From a checkpoint of a small transformer trained on Wikipedia: ALiBi.
Each number is 50 + 15 x the weight over its row's rms, rounded and kept within 0 to 99. Layers, rows and columns count from 0. The size before them is the row's rms in percent of the matrix's.

# v: layer 6 attention value, 128x128, rms 0.216, rows 43-55, columns 0-127
# o: layer 6 attention output (transposed), 128x128, rms 0.265, rows 43-54, columns 0-127
v43 113:48 30 55 56 58 53 48 29 72 34 77 48 69 52 48 50 51 63 55 36 24 62 48 61 33 86 54 80 51 62 42 55 69 62 61 48 62 73 49 30 51 54 44 68 31 42 66 66 59 53 36 53 53 74 35 86 35 43 55 47 37 41 79 41 38 53 19 48 53 39 75 46 66 61 47 63 59 26 60 35 55 47 58 77 42 74 38 62 46 42 50 48 36 46 64 39 65 81 37 26 31 46 48 35 16 42 23 57 22 36 31 44 37 83 65 40 31 61 44 34 64 33 52 49 33 48 58 42
o43 110:41 57 39 50 00 38 50 69 34 47 34 27 37 42 44 50 66 31 64 57 68 49 57 44 65 27 42 23 31 32 52 37 47 19 58 57 32 55 57 65 55 47 65 38 63 65 47 38 18 48 67 41 44 10 70 24 43 71 39 39 56 64 40 54 55 34 49 38 35 51 85 40 41 45 58 63 49 76 47 45 36 55 38 32 67 45 50 52 63 38 21 55 52 42 38 56 34 33 69 54 48 71 58 70 60 51 36 54 48 43 59 61 49 04 50 48 67 56 44 66 41 59 40 23 79 63 52 56
v44 120:43 37 46 53 50 61 61 35 56 42 34 56 47 48 51 35 55 49 52 61 60 28 69 42 66 51 17 46 65 53 14 59 92 59 37 23 56 55 46 68 33 49 57 47 41 63 34 46 63 38 61 66 36 42 32 60 54 46 31 51 50 52 60 59 86 30 41 38 59 71 48 66 66 65 59 88 70 40 41 52 74 69 57 56 35 48 54 10 37 44 62 48 64 42 40 54 86 35 70 31 44 50 22 65 38 50 77 68 51 66 43 73 26 48 32 43 54 49 46 33 45 26 47 62 32 71 36 35
o44 111:64 52 50 28 48 28 30 47 35 39 36 47 65 52 46 82 54 50 29 54 47 54 40 65 28 53 73 37 36 28 62 39 25 44 70 84 52 28 66 39 56 40 56 52 56 61 34 53 53 64 63 25 56 55 65 63 55 58 59 33 65 43 71 44 33 56 35 78 43 37 30 47 19 29 36 44 46 45 65 22 48 42 53 53 73 29 52 72 35 37 50 49 39 60 48 40 30 74 43 72 34 41 74 61 54 71 61 00 60 57 56 58 66 72 69 64 61 44 55 67 49 27 61 45 41 42 62 71
v45 123:81 67 64 42 41 42 47 64 46 66 18 24 63 62 54 75 52 22 75 50 63 44 45 47 51 58 54 66 29 68 45 34 40 56 41 72 26 56 36 61 51 42 66 58 64 63 44 33 24 42 79 59 48 69 22 64 69 38 41 73 54 71 57 62 22 66 53 39 63 66 52 53 46 47 47 49 46 20 46 33 52 35 36 55 25 21 70 48 47 70 44 65 52 38 20 42 40 47 43 68 73 55 72 51 48 22 52 54 48 40 25 52 54 43 23 38 50 72 48 50 22 46 58 24 53 64 63 64
o45 120:24 36 48 57 67 40 65 39 23 46 64 54 52 49 45 21 59 61 32 42 39 53 57 30 31 48 26 39 65 40 58 56 51 58 43 35 45 31 59 52 40 44 27 21 42 61 68 73 59 55 28 68 45 37 74 30 33 94 66 16 48 35 62 43 68 50 67 43 60 55 32 51 56 57 48 66 49 69 35 42 49 51 49 65 71 64 47 55 65 42 56 35 40 69 73 60 44 57 66 57 61 38 42 50 43 66 30 48 07 39 68 53 23 41 57 46 40 28 70 41 61 38 60 62 60 29 06 45
v46 108:65 74 67 47 58 45 59 29 65 33 64 58 32 43 40 56 31 78 57 19 33 22 44 74 26 65 51 36 28 40 80 44 41 35 65 79 49 45 50 43 52 32 55 31 40 28 58 60 73 38 49 75 70 41 29 44 47 57 63 33 46 40 57 27 50 73 67 41 25 51 76 37 26 70 28 30 66 57 58 38 34 42 37 46 66 54 48 49 72 32 17 63 38 60 45 42 67 59 48 42 48 55 65 60 58 53 44 61 59 47 48 28 56 81 54 49 45 45 71 39 49 47 67 65 68 41 66 73
o46 103:57 48 39 56 18 28 47 58 36 33 50 54 45 33 77 35 60 36 47 55 70 70 55 30 76 34 90 59 44 54 48 50 61 45 48 46 35 50 40 52 43 72 51 59 52 51 45 55 07 51 38 37 30 32 69 62 38 30 32 69 31 50 31 56 48 42 29 48 68 62 43 67 55 38 56 48 40 51 52 77 66 45 69 42 15 72 56 64 42 76 61 54 56 49 56 71 45 32 57 42 68 29 39 43 57 46 40 54 05 27 43 52 57 34 48 57 53 57 28 43 64 48 33 39 58 65 12 28
v47 135:52 47 38 55 71 62 50 52 74 37 78 33 46 75 35 41 38 72 62 48 21 29 55 39 45 50 66 30 34 36 56 55 43 42 45 59 58 69 51 29 48 46 61 47 23 43 61 55 53 76 71 49 76 30 27 45 49 45 51 37 77 46 61 39 51 45 55 22 15 46 52 75 21 58 45 28 62 57 44 30 58 58 47 20 78 63 62 80 51 37 51 39 25 72 55 47 39 50 44 57 78 61 43 33 51 65 62 31 34 20 40 70 42 59 30 53 39 59 66 48 54 65 44 70 60 64 48 74
o47 128:59 54 54 59 14 40 41 39 51 75 34 36 52 48 45 30 67 30 37 39 88 59 38 80 65 45 53 69 51 67 32 37 55 51 55 65 36 44 52 40 30 60 28 58 72 56 63 60 35 26 24 42 16 57 54 36 54 30 53 53 39 39 33 62 43 65 56 65 72 74 42 36 77 55 47 54 32 38 45 69 77 41 48 43 49 70 58 35 59 46 58 55 72 34 54 58 58 48 59 34 39 25 32 58 53 58 42 62 40 71 46 28 39 43 54 75 58 35 60 53 46 46 50 06 31 38 59 12
v48 123:63 48 47 43 60 45 47 42 65 63 61 47 51 63 59 33 65 56 46 72 52 56 44 42 74 53 23 68 57 55 17 43 77 63 43 48 52 42 78 38 46 44 61 81 53 59 23 54 56 70 59 59 44 36 51 81 37 67 68 61 44 41 58 51 56 40 46 46 54 70 52 59 72 42 65 62 41 44 65 67 52 55 35 57 50 65 37 43 31 18 37 47 46 53 18 72 79 36 37 20 31 29 73 50 42 37 66 69 29 31 28 42 69 61 10 34 37 34 36 37 67 15 52 58 56 39 50 32
o48 115:43 49 55 47 28 57 29 65 30 35 52 54 47 17 50 52 44 39 60 60 50 52 69 46 33 57 65 35 44 21 72 48 40 25 55 49 46 67 30 48 35 64 50 40 34 64 71 56 58 58 63 35 66 72 62 42 41 43 40 51 47 71 52 55 45 73 47 68 49 53 53 64 15 52 38 71 68 75 70 08 69 32 69 52 72 32 58 63 67 66 36 43 48 45 71 33 37 52 58 61 37 71 44 35 51 96 59 35 76 58 62 71 46 43 76 54 57 47 76 65 33 29 55 61 49 63 60 65
v49 123:68 44 66 62 61 55 44 58 55 71 45 51 46 50 54 17 53 58 25 35 43 23 34 41 55 44 44 36 37 54 54 60 34 63 32 72 41 46 49 53 56 66 75 60 64 37 51 65 65 48 52 30 66 39 69 17 69 43 36 33 40 39 58 52 55 62 68 51 27 37 27 42 32 39 53 37 56 73 54 46 22 56 40 37 77 50 50 53 56 56 41 51 23 39 78 58 68 75 49 44 36 59 87 63 86 48 62 41 60 09 59 37 74 49 54 41 51 52 43 49 37 71 62 71 86 60 59 71
o49 114:37 71 41 33 51 53 51 57 69 67 74 59 54 51 45 63 47 26 71 45 68 46 60 46 43 53 66 72 94 30 65 45 67 43 40 39 71 53 41 38 46 69 48 60 35 58 46 58 45 49 45 82 46 55 30 70 37 39 69 85 37 50 42 59 23 26 33 47 56 68 56 57 69 54 20 32 32 46 47 45 55 11 69 48 21 57 53 64 75 48 56 50 83 64 45 46 38 36 67 45 66 36 34 34 41 43 47 85 21 70 50 59 47 50 49 45 51 48 54 54 58 39 38 40 25 48 42 26
v50 137:33 55 36 38 49 52 38 77 41 61 23 35 51 72 43 60 44 41 43 57 26 54 77 18 64 63 38 32 58 52 57 47 60 32 26 54 45 51 42 67 73 38 71 27 77 50 47 37 42 66 42 68 39 54 42 49 67 39 43 40 49 33 79 40 42 26 42 75 56 47 39 39 70 41 45 69 69 86 51 73 87 55 66 39 50 50 32 45 51 60 51 90 42 35 50 76 49 51 55 47 58 58 44 52 49 45 65 45 37 51 58 32 63 36 31 57 69 69 65 56 37 24 46 31 21 53 78 47
o50 120:84 35 61 50 48 44 49 15 68 46 37 63 52 49 59 54 68 48 24 57 72 79 15 65 30 49 45 66 58 38 46 50 52 62 74 45 45 52 47 43 54 49 59 73 53 67 57 59 41 60 32 58 64 58 60 36 44 89 43 58 71 59 26 44 54 72 67 45 26 67 40 65 39 50 58 44 44 14 47 16 34 41 51 73 60 41 51 46 35 72 47 34 59 48 50 48 57 46 31 69 61 65 47 39 65 61 41 53 63 63 42 67 29 83 47 44 50 36 60 66 46 64 33 94 55 53 21 54
v51 144:54 50 41 29 31 13 47 13 37 59 76 83 45 69 48 28 39 73 59 82 54 38 63 56 62 39 60 24 19 76 50 38 27 63 41 40 61 56 70 60 49 42 61 44 50 48 63 47 56 36 54 45 38 48 35 50 60 74 35 28 61 82 26 53 38 61 29 51 67 48 43 58 46 59 42 79 39 46 52 67 29 49 58 46 59 50 45 38 35 26 54 58 70 73 62 32 58 38 38 47 57 50 37 38 54 47 72 54 46 54 54 60 59 44 28 17 35 49 53 51 46 17 32 42 66 71 41 28
o51 143:40 54 44 73 47 75 44 59 63 44 29 24 59 51 43 54 76 52 27 25 42 76 48 42 30 46 60 54 59 33 52 55 66 30 64 55 22 63 38 46 42 37 17 30 46 29 39 37 58 76 61 54 54 61 50 66 63 36 62 59 26 37 62 56 73 71 57 54 45 25 71 39 68 29 54 31 70 60 61 26 71 37 40 54 17 48 60 52 51 55 44 39 35 26 60 64 47 58 64 40 43 36 41 56 58 34 44 19 53 43 49 35 39 58 68 67 70 39 55 58 42 64 94 72 45 45 54 78
v52 119:30 64 43 49 59 51 31 57 68 31 70 41 63 60 36 28 69 37 18 28 42 33 41 65 22 63 65 59 50 82 45 43 31 52 53 56 47 66 28 54 61 56 64 50 47 35 41 65 47 69 44 54 71 45 68 61 55 38 72 64 38 31 44 23 66 44 64 55 33 38 59 52 55 19 28 40 75 57 35 27 35 55 17 38 59 61 62 67 64 84 50 72 39 35 52 39 60 73 75 52 39 43 61 74 60 51 45 43 82 40 53 41 57 72 47 48 13 34 41 47 41 43 40 68 45 57 60 55
o52 111:62 69 65 42 37 53 52 38 52 55 44 56 44 36 73 52 48 47 60 51 76 52 66 57 65 36 63 65 74 30 31 66 73 47 53 54 58 35 69 56 54 69 68 50 65 59 82 37 54 45 45 51 56 37 48 49 46 45 51 38 55 60 74 56 12 20 39 37 47 59 51 58 55 45 66 43 20 46 64 83 49 30 82 68 63 77 51 62 66 21 36 34 52 81 62 52 49 29 48 37 85 64 32 31 46 50 43 59 43 72 63 30 64 74 51 72 86 61 62 70 43 48 58 39 55 57 55 35
v53 129:64 46 63 53 65 22 63 44 33 48 67 75 43 36 36 52 76 55 65 49 34 45 56 84 60 45 33 45 26 61 32 58 41 74 70 64 59 63 69 33 46 62 50 56 20 45 59 52 42 16 91 49 57 28 23 58 49 37 33 59 59 33 26 54 44 71 37 36 44 62 27 53 36 52 27 49 44 47 71 57 28 56 41 42 46 52 74 54 63 41 41 16 52 55 56 45 50 47 50 55 69 43 54 28 53 32 53 66 49 62 53 78 50 82 40 44 27 19 44 51 43 62 41 78 69 66 43 44
o53 118:31 69 46 56 38 52 64 60 79 60 64 41 88 61 48 33 48 27 46 42 54 48 56 24 38 49 57 60 41 67 69 55 59 20 31 57 56 55 43 73 20 21 30 25 58 60 64 50 53 76 40 52 37 66 48 54 50 52 60 50 41 41 73 55 40 29 41 74 85 28 54 44 46 46 44 67 43 61 56 56 71 56 51 71 40 53 61 70 42 51 47 69 45 59 59 59 46 57 51 39 24 33 40 83 62 70 59 35 35 31 52 32 62 21 83 43 86 65 54 45 60 32 68 33 48 39 57 39
v54 133:57 20 52 41 56 21 44 63 58 53 51 70 61 59 45 45 38 38 52 66 84 28 67 18 59 35 47 39 48 51 46 16 49 50 30 70 78 65 54 59 61 60 44 42 54 48 43 31 37 46 65 41 33 43 86 26 35 69 46 44 74 49 24 52 59 61 34 62 60 61 58 35 64 38 50 63 55 56 45 72 53 30 31 63 61 40 38 47 64 61 51 64 38 55 39 70 36 51 51 37 55 65 69 55 67 52 70 33 65 49 00 46 64 60 14 42 61 59 37 57 74 33 45 53 57 64 44 41
o54 126:35 81 63 66 61 66 27 35 30 66 34 47 15 34 47 37 64 65 46 47 30 82 49 69 29 36 76 53 45 46 48 62 64 43 58 47 62 43 61 48 55 32 52 39 44 19 41 60 70 77 50 57 74 47 10 82 53 51 52 63 31 52 57 31 48 74 69 32 45 57 33 60 43 51 32 34 56 60 38 20 53 59 50 43 52 29 45 42 38 75 71 34 66 49 74 57 54 31 46 42 40 52 25 41 46 52 43 46 44 37 73 34 44 66 70 47 53 34 66 55 26 61 61 58 41 27 57 32
v55 111:66 43 42 48 47 59 57 60 44 39 41 37 24 70 38 43 56 59 45 32 54 48 77 60 74 60 59 69 38 44 31 64 44 73 26 28 45 59 52 61 44 58 63 21 40 50 62 59 70 61 31 55 56 49 58 43 51 65 19 33 48 33 55 62 57 47 87 45 39 47 60 88 17 15 47 59 82 47 59 49 44 86 43 59 71 72 58 45 43 53 50 35 32 47 49 44 55 62 67 44 25 50 65 36 40 66 40 41 61 72 52 48 36 35 64 33 50 29 42 55 25 56 60 49 25 52 15 73